Weights of a small transformer language model.
Size: 9 layers, 3.5M parameters.
Architecture: tied embeddings, short convolutions, capped logits.
Training: a variant of Adam for these matrices, 92M tokens, 5610 steps.
Each number is 500 + 25 x the weight over its row's rms, rounded and kept within 0 to 999. Layers, rows and columns count from 0. Numbers have three digits each. The size before them is the row's rms in percent of the matrix's.

# layer 6 attention value, 128x128, rms 0.105, rows 96-121, columns 0-127
089:476485474455521502482484502502521474481511490480528468531501544499501482537503473499502499504529491535515528487478507536504521515455462474530494536531480493518526503481490585541478494502478512472459449520496478487498510479466521493524491476472510512471542543456542431534510497488506477497515491487500480518487530467495454487509510498434524516509486529525479484511490502500492512535519
146:488512485451566479484506516509518452501506481462494492521481461491468450494512502516500502496519473493487490504484504529458540513477509539537552511490501504540473513481527544492500506516501503461490522513504501477468495491495502522519466480521508522488456506489494474466526505498521505540548479462502512538526512507548482479510491543485552496515546501494492473470503485428493479552472
089:509469490519474512479500520475518475522477478485479557505529546464486473505515503547497489505490498511510524507517506511476513544540459504466514497490538477508478482455495502514512521502503463558481490449496481493501454508465511451502535463501534494505494514477516528494477486487450506524469516480484522490479480492525493502513455521478446489526520509467467534538455477443516499531471
085:462520518496474486523512499504488502555509472493469487461511495491459465502449519518499533515491492530472439509497456467470536548503496506484488527498532520539502474477510498503466561498509499475480550485503504477540479505527524454515477468483496486490458541510508513487478484431490493528498490507515478477524450485458499522509483486498518535503537519482456521498474514472483497520508
086:520509493518558492517510511499507535529497497478477468490500497492483482508506490444522494461536511445470478547519504488474478515568477469527514476478531492479450509481554442502494518515487522505511497526518484496482501505515519500491510490481491478445511499526497506479463487526515490495540505531496493522494500527519527462512462492558533469529491516445529550518520487493532529514472
153:517491505476484527495553488513480503510503504475515499432480472517482506519499498459543509463510505506469510486514512483521545494456534494532468459474512547466544517512540514487509485528493498429469526492503514494507466471511493459490482540517530494495462509480475528526468470516505461514501517488477446504520473540476464508502501508528525513485449552477496496517473514505500531494492
081:484493504534491479465509500475525532511481494456556535476502509513462483492516508519487494515471506519519471519487445502477530488508452509485536466519537500523506533471540466499482484481529462523517510504539514483499466492508505504505491461510489526496505492486493509525504488526461473519499524473497565472436496538519491519494476538537492477473529466505488498528458511463488529564469
096:463508487469505508522496517522501496486498500503448491493510508481503522483509492486547449488501513480465505509494541503469509529523525504506464537499487536483491448470474536496520498538480577468449522462485494495534511483465493503500467500484488483504488458454524514516506517484506519504504484509487434533554498519494526524501503460498550459516511514487499475479507493498491494431542
102:542521505510554499504484512458470490493506517490462494498503547491444538497512517499509500496497485492429528499510522504481464540508469542477511485516522471530464479492493494480484522479498554545512493502489511516524486541448497507524516504484520475505505451498499469467514510533518526501477502498493454498529522474524509523518469494499514506530425505490519491503471456522525495502435
081:509533506516501486491499573515523534500482464505507473519546545469517484494511481506500521535550489525478485537453490544488520497455504470489493510474544447535524457525482547519481518493500524516498480519476490519508490507455520494521480484490546497493473530469490467469491473521512521528498517540497482513507465469468520500524508482497506488486478511472453547529488511547513480479510
099:486504488528417544515521474475536494538476451490527550471517516473511530507510516550491467500456521506477504446521484524499512532499508504479462509487498482496510477520502459475504506513498467503485521453499517489471472475482475498468459468501506509546489534480503515503532516491452526510494497478481513433505513519516501531495510451525509501459521524500466519514489512488509531519477
093:491503532526507475497510491517523504524514572486480477520502502492455487533492505464506492494523475529515524499483550494537529501546453503525542489485499490535476500482547482499494531484475503485482526514528496507497445478418526532499488502495525470508478485517498492510525487483509520460506499472513520528455503511497541465485483497455524457489484539488461522527502507540513452532493
085:493448529488481495488507511539536476486502494487506526496531526469501469512498494499493468494525511483535497524483491499516504523475480495474505571534489518484483492421461541533505499488470482489473494461527479538530514462467519447504491511479530510500521473482517489510488518474476475517488488477525497522513511534462475519511466489434482495500507507537467478500509490450511464454547
090:504486518496549451490474540481503488457514546504502435524488495542490480484497466465463536504509470508517472511460496501525533462451528474521504527505479515531535486479518556545503493496510516467498484545521513533536541492521515542509492528469515516480510495474471474519498494473506482497521510547507485529513506521502521481473516546493546500468476517535517491479485494513471505503514
097:537519505526515460533498449504491545540510506507537468528491500522519500487522482497496517517495499517520529516513497490500467445546513493492533473482432488498500488557481485505487488466489486491533514538466507522459491524511494494514535538514461510491537464529489507457489515515537501439508507496488505501475509476499516481510495523521459511527490466502506534453563484531524483460503
093:546468503505487470460498513474517530534490487509527469486477515532519470510499501495468535517501494493510469513503495479530504452507493477495523472496504425500544468529496486520518495443518462480499484498459513518497499535498513517523556504494538488488483554521523497495464479527465492500515530537508494526489453518513548453534490528513495498520495504505455558504489526503494474503549
110:518533516510522483500479534491476513512495512500542450516499471550500544508479482460498490509512479543459488521509491494493504472495546498483499449509489490521515494559516508531490519469519531502540505574513511521517493510511479509534485517489490491495499494518465510514539478544543493491461514535511507458462523423488505505479488491518489519468489502482534479509487468556512531474473
084:477502534452493487487511471537489492529506458494492487518488496503558536477487513525528469494523530509470499491528504456442490500497577515460496522526457491450507482499477507510509527521501498490496495506474507471463504502494457505528513488476491515510540539495491503493520557489541491480453478522486457462538532489528490523476529457515476528493529498527500502526487519529490502460503
091:503484501514532488515515455507495511516514522503500488515455472542512508509497495499506515455497523475501518516500486462542479478527520517513537440484503524503488536530553469490538473516497443472526502519493513518470464478510497549506503509477504548525482490504491533494488505480516502497504512476502540490451501500524518453491528544590520505459467476517564509507515500497488514508479
086:504490471470503490477529511449542479539488546514459498492497512494491500496502503520508517519525481479489473490537515509516549484505490554492491497524532499513512527504526492517505556458491479506478457509496509493505522476487535508482507454483542467511454556484474513535501438480483543529513515539499476562513469516493491482496471533513495452516518518508485548508520523520496478522536
099:507522471458507496517512523520514520498517531505475514500530488478470488462487485453500481515515500494440552500535564495460498492485510543492506498526493485438489511514475509533511503531487531555514491524521505481494496530471498510493434480517499472505507443532473476490546517528520500486491482502489463494533505492517506488490523449497523502492487530467518547474506508515538525452465
132:509473489515498530535515489509450501483495494510453546509499522438511520495505498522497479470481509471500537486505518487566488507514497535494521495509534499452461492515491475461520473525477540549512518454485490495473489522485480528452465490528497484538502500525485469479509523502511525510536490490509507490572486529540501499521525469492561493520484499507518542476522533482541515510513
089:517489474492491536470483512473483479479500508531494561494509548484500477494489504510512475473471503504548521496562496482523521554548457528485477510496514493513480529471504530501472521476517477538476506473486505508490515535474499456476518502517506485517528523521478512504475464462487530488507505494465472536511495512547495505541476514463478512524484463546496488520455497490458465568497
081:525473441490496487530487519498518467524485514551514516495476506550490486545495485493526490467487499456461526504564510483531488538569488495508507455505535493500468507484544486528491485495498494524459505482507515479495499512492513501484523486488528504501478564532496498515469479484516511496497530470471506545469479518548558505493454527509494469504487525480515538509508544468490502513510
104:495509534496523481509499507554490505519515484541517431476496454531517477507465520431512507498489465488502474502483487481523492481517469445486490502492447511540505463506521467452482531483475500454469523504514482537495539518508494493513548524528476489494514506515531536494473524477521489464507488513499463486474498468461533504479489491486508497545505526506464480476448518499474489476519
095:494492500484475498521495519577510518490516429490530454475477454507557492481464482421478485517512502500509504528502508463465467504476475452490492524509458493488505471490498507509480477516477526466460506490493462551484496519538494509499506503538499521469563504516532484474484543518532506485491500507523465468501488490465496510503512494518485528529488478505479506494493490472487489460489
# layer 6 attention output (transposed), 128x128, rms 0.0976, rows 96-120, columns 0-127
094:487493492496517512494482493512502489496439557539484506519456499535498505516475493506489506503540496468503515450531513550486512516494485514487505549459498484566514507489483506522480506525512493500514471494512508495510520505496506507479473440513530547515514492503494523557533512512513511491531474493448524474462500503521538482487527491473509463538451516516550540482503460506475488504565
141:508533520495519467457472545500507489502465527486543529494508491527471482498503516491483507489517497510504525529431513508553520514471479531475590528508484515533520508491494485501486484489517477491482476487502452515511494534477537517521530460510505498463492474538513510531511482479479482491489501504536509515436505515530490520482526495510506464498438518491556475476541508532486489500505
093:484490462499519512524479480525454494482485504459495497524507501476510471494515468500463500491463492505483520483509504469471481533480497505506520529508480519492487503434551512480543518538529510510516470529511446447474507543524491508485489517515480489494503486513494470454467516487532492519509427454492516478468498517513465467498473529466467514512501494536500514480537462475488515565517
091:533491482518502492513467481497522504510514531475465465490524504501489465495471463484499465529474484502548519506498496518535470511505490500501486495502515501460496485526516537541461491508497531513513510500504517466485475493551448498470479507513410534490510471507510499489454480505524509503519506480473520511469417513504499487518476493496500528481540493529409516480519477487527526513500
090:506525495503514468489525529528500511473562492495490531496541527469492450495523490489479466453473493540478494523479475490456482461500474501463515509509539544511489485470478485454493499553468520516473524511508456504506526491503469465468510557522516460477506496470482490458512533486505478510521549505512494520484485520520511503505504554478515492517458486446495521485485484480544491487506
137:490542516486503509480443531481503503531525481474515528487483502516481494507473506502495489466532499469499512459511503519458570475462486478513479522508504515532538509530482468485476519521520488530504519453509519500514516472509482549505469507520454543482491474563457520505486500535471503507522519470482514486487521475505506532493538466528560487499479515473452492495453508543478499515497
085:494443506507538511493486525514505506490531484468476516520535510459495495516514498485465478502463512494515545500510472515453528498485484489533510509534513503496487483435527492483528493497519493525492486550550438514493460521515470495503500515511484475479500489495526494464474505510528492512487506504502507484443494496511462511475522526510479544456513511504547489531512467477481544593497
099:477527484532517485533495454516528516484421514485538462501491472529494505511485496480490493490487498499473485502499533478520497522506494499469468496508493514518537498520468516538490492523476531518516538445460562491503538480522504517469474502512456527494530477492508497512504493490506479511517424523517501552539481537511509464510445483500507494541494488498474502472505511540516482447485
104:487539477494525489474498473471499479461519519485514489475491474474486479464558507510541478459505490502454540468519452450472476515508487523474510508519510509516503512482505482467503519511500509524516490497453457477530550542483503510524526475486505481515514521509490505497482480495529495515478474495508487514552507508514483469483461540478549445540511497497470514492544523467544548479472
092:519538450526503478496463462504494518484552526452460508504516516495504475516470505505521526499506448526484481466502445511473488524484527517511498517472508506519487510526524509477483487501496537479516455491519521472493520559493465499460492500518450557528503504508499506497495497506501500508511502513484519470490467496533536488519543540474487510514465507540504500543507530463556478504564
095:527488486493513518535502477485491494479432485449494473521528500518522516523481476484464515512443482502477519517511550485473475512510508529515497502525447459486498498477516522517480512468518500511545512496500530490496499503513538512514464517483453519514532502487545500521455488491548517492455467510503485507486492489497471480495444501518476554457554503567488476511510499530498526497474
094:466480513515519481442509482524461501493490542536502474525491493533473500538478475497511475521529479539507493504496496505495490512471520476493500524531520504535522501516540455468520502506445500440483479546488488509531491534501528526474510487481502483465483509519504515474501530526502482488538493483465501460485538512531485439521500532443510478539450494445514500492517466481500522527501
091:467495469534504513524487466525490515507382554499521475482483505526504504504474494494503522509498499480514467481520507495524509535490494462510476509475516482500505520472520526518531484556512482491507469481513497500483504493537487499490472482537512524482505470514504517519501529478507467497527391466466513499496514515516519454494478495479493487527515493511517497487481446489465515508519
090:510481516513487486471500501492543494507494525534485494500490508532486478513505520522533502504534513478503491449501472560528525492509491475536507496488550492519530467533502469537508442533480500483495493509513535523505520513516470524478485454495541511488490513473464521522546488522466467497534517533492524485483510512518552535494563486519538469496462510444533506525465536484505463513505
105:514522512476476509460536531460492514508561483552498505477494482450504520491504518509527498507505489534518471530475468498525496497500476489520498488478491490472477525525483520486488548461462459475466498504493477547530475509469527435523559495478555473520474536492514524508527495501476513479487595513525484503521511477477499510498526514524479498516483498487506479494519504496499490468509
100:532534463482493512520519508504465487462577483506465508520501548498510483504484489526507517522494465516517473500518485539518487523493510490535533511469526487493482485533560468498514492488500509461493483554528509490471519538488476480480505530487507493527475552511494499466512520500465489484522535486501509477488485500522510536509507553478464515511460485505516511544506528436512442534527
109:511464496483490488459489508473499485485593493516472495493503462469493509500493536507531509468510494520481496459505438504448493476526524500519475467485522511510503516528486526488493511448501505495494465483516502520551506503467481475499536497465497478529487520488469509515526493528481499522480588538511515481504489496488510514471534503504517474451494533494486483541491520448523520484533
087:520506477470482538514488492455506474501504513512490501473473498501508525515494548491537561477499491483500501458534533478518457504523503535493485480500501488498509545531476524516453556442484507497510545464465528501505500454495524482499512547514527535565484493470529527552502510499508504497487510518508487516523498522498493499492448503534502511480533483533466480504468550519494490461484
100:493440548475479495469521522492497481487552456535540505518493503507499513509515504532489501467502506501508485531493502496499489488474505494495541511522520502485519494483478465506540485472458472487497546535488480551482478474494536537511491503474584463481474485487497488469494515509497494475472564513541493489500557464474498533511525509520507509486503474437541482496480519502474498494482
095:477497492528519466510493499512490480480510526506485504561507510503518472490503505548504505528512487538488489461509529518496482497510520522497506506489503554479518478523521495489525477533497527462501510569478504447468552513513479533472482502505473488508503526509452458457521523487505476512539440476495509449461471519544519495494524522473473500520457461516522517544510511492506476550494
094:496524502513504446452513527462515489489502521489543472478504477523468495487515513481522544470487506516475504464508556444517473494516502520461514489525491507519495552530478476480467518491502505496482507440514496482526559517486513499531541462522467497504521484503460494534475496503479471520511520549491471532545476551485481491486504498515501452498510503503515508501491519517556490452486
127:521531521481481486506527487495496528495454469480535493488508503536491484468545483494487509509483503482491494563469559441518521473481514512455549492519501477469488528504484464527485489494500507522506548458470504513467512484495530509523488474521507499497509471495510497486453503501515498510480498508522456533566516525484493496533473496513512516525562488492486503466510517550529512440467
089:492521489491513507538480489499485496544469507499465526544467513503502495467532491506478464547523516486492529525525517485502490517503517518493510524497503501471516502472505466509552522527518499527496481535483477467468522512510539516524503495485457490478484512516489469452498479464497506506505418439485499486514491545520458485510476508481477492540521489526461566470528471517460507546487
084:488483478473502513539506514534476465458555482522527503538482508486482483499494472517459472505494513536460504533502523495487481500511506499462548537469500511488506501458518466507561478502496530489466498545487464499470562492526504503486499523487497445462471494501473460451497535463516480520519511468490503509487505517497469522517494524439468491518482500499475539526535472502498503523517
104:527494491493500535504513505530492490538527511522460490457478527480478517525459501447493443523521483505507483535501470530542484498510509480510444496504499480508484468553509478493456511484453507480486513472490529511515481496513483459492514540482488529498470518503518534505497497496490503469542569504495496545489504480511504507505464509519506484527495522472407507463505477473486476464488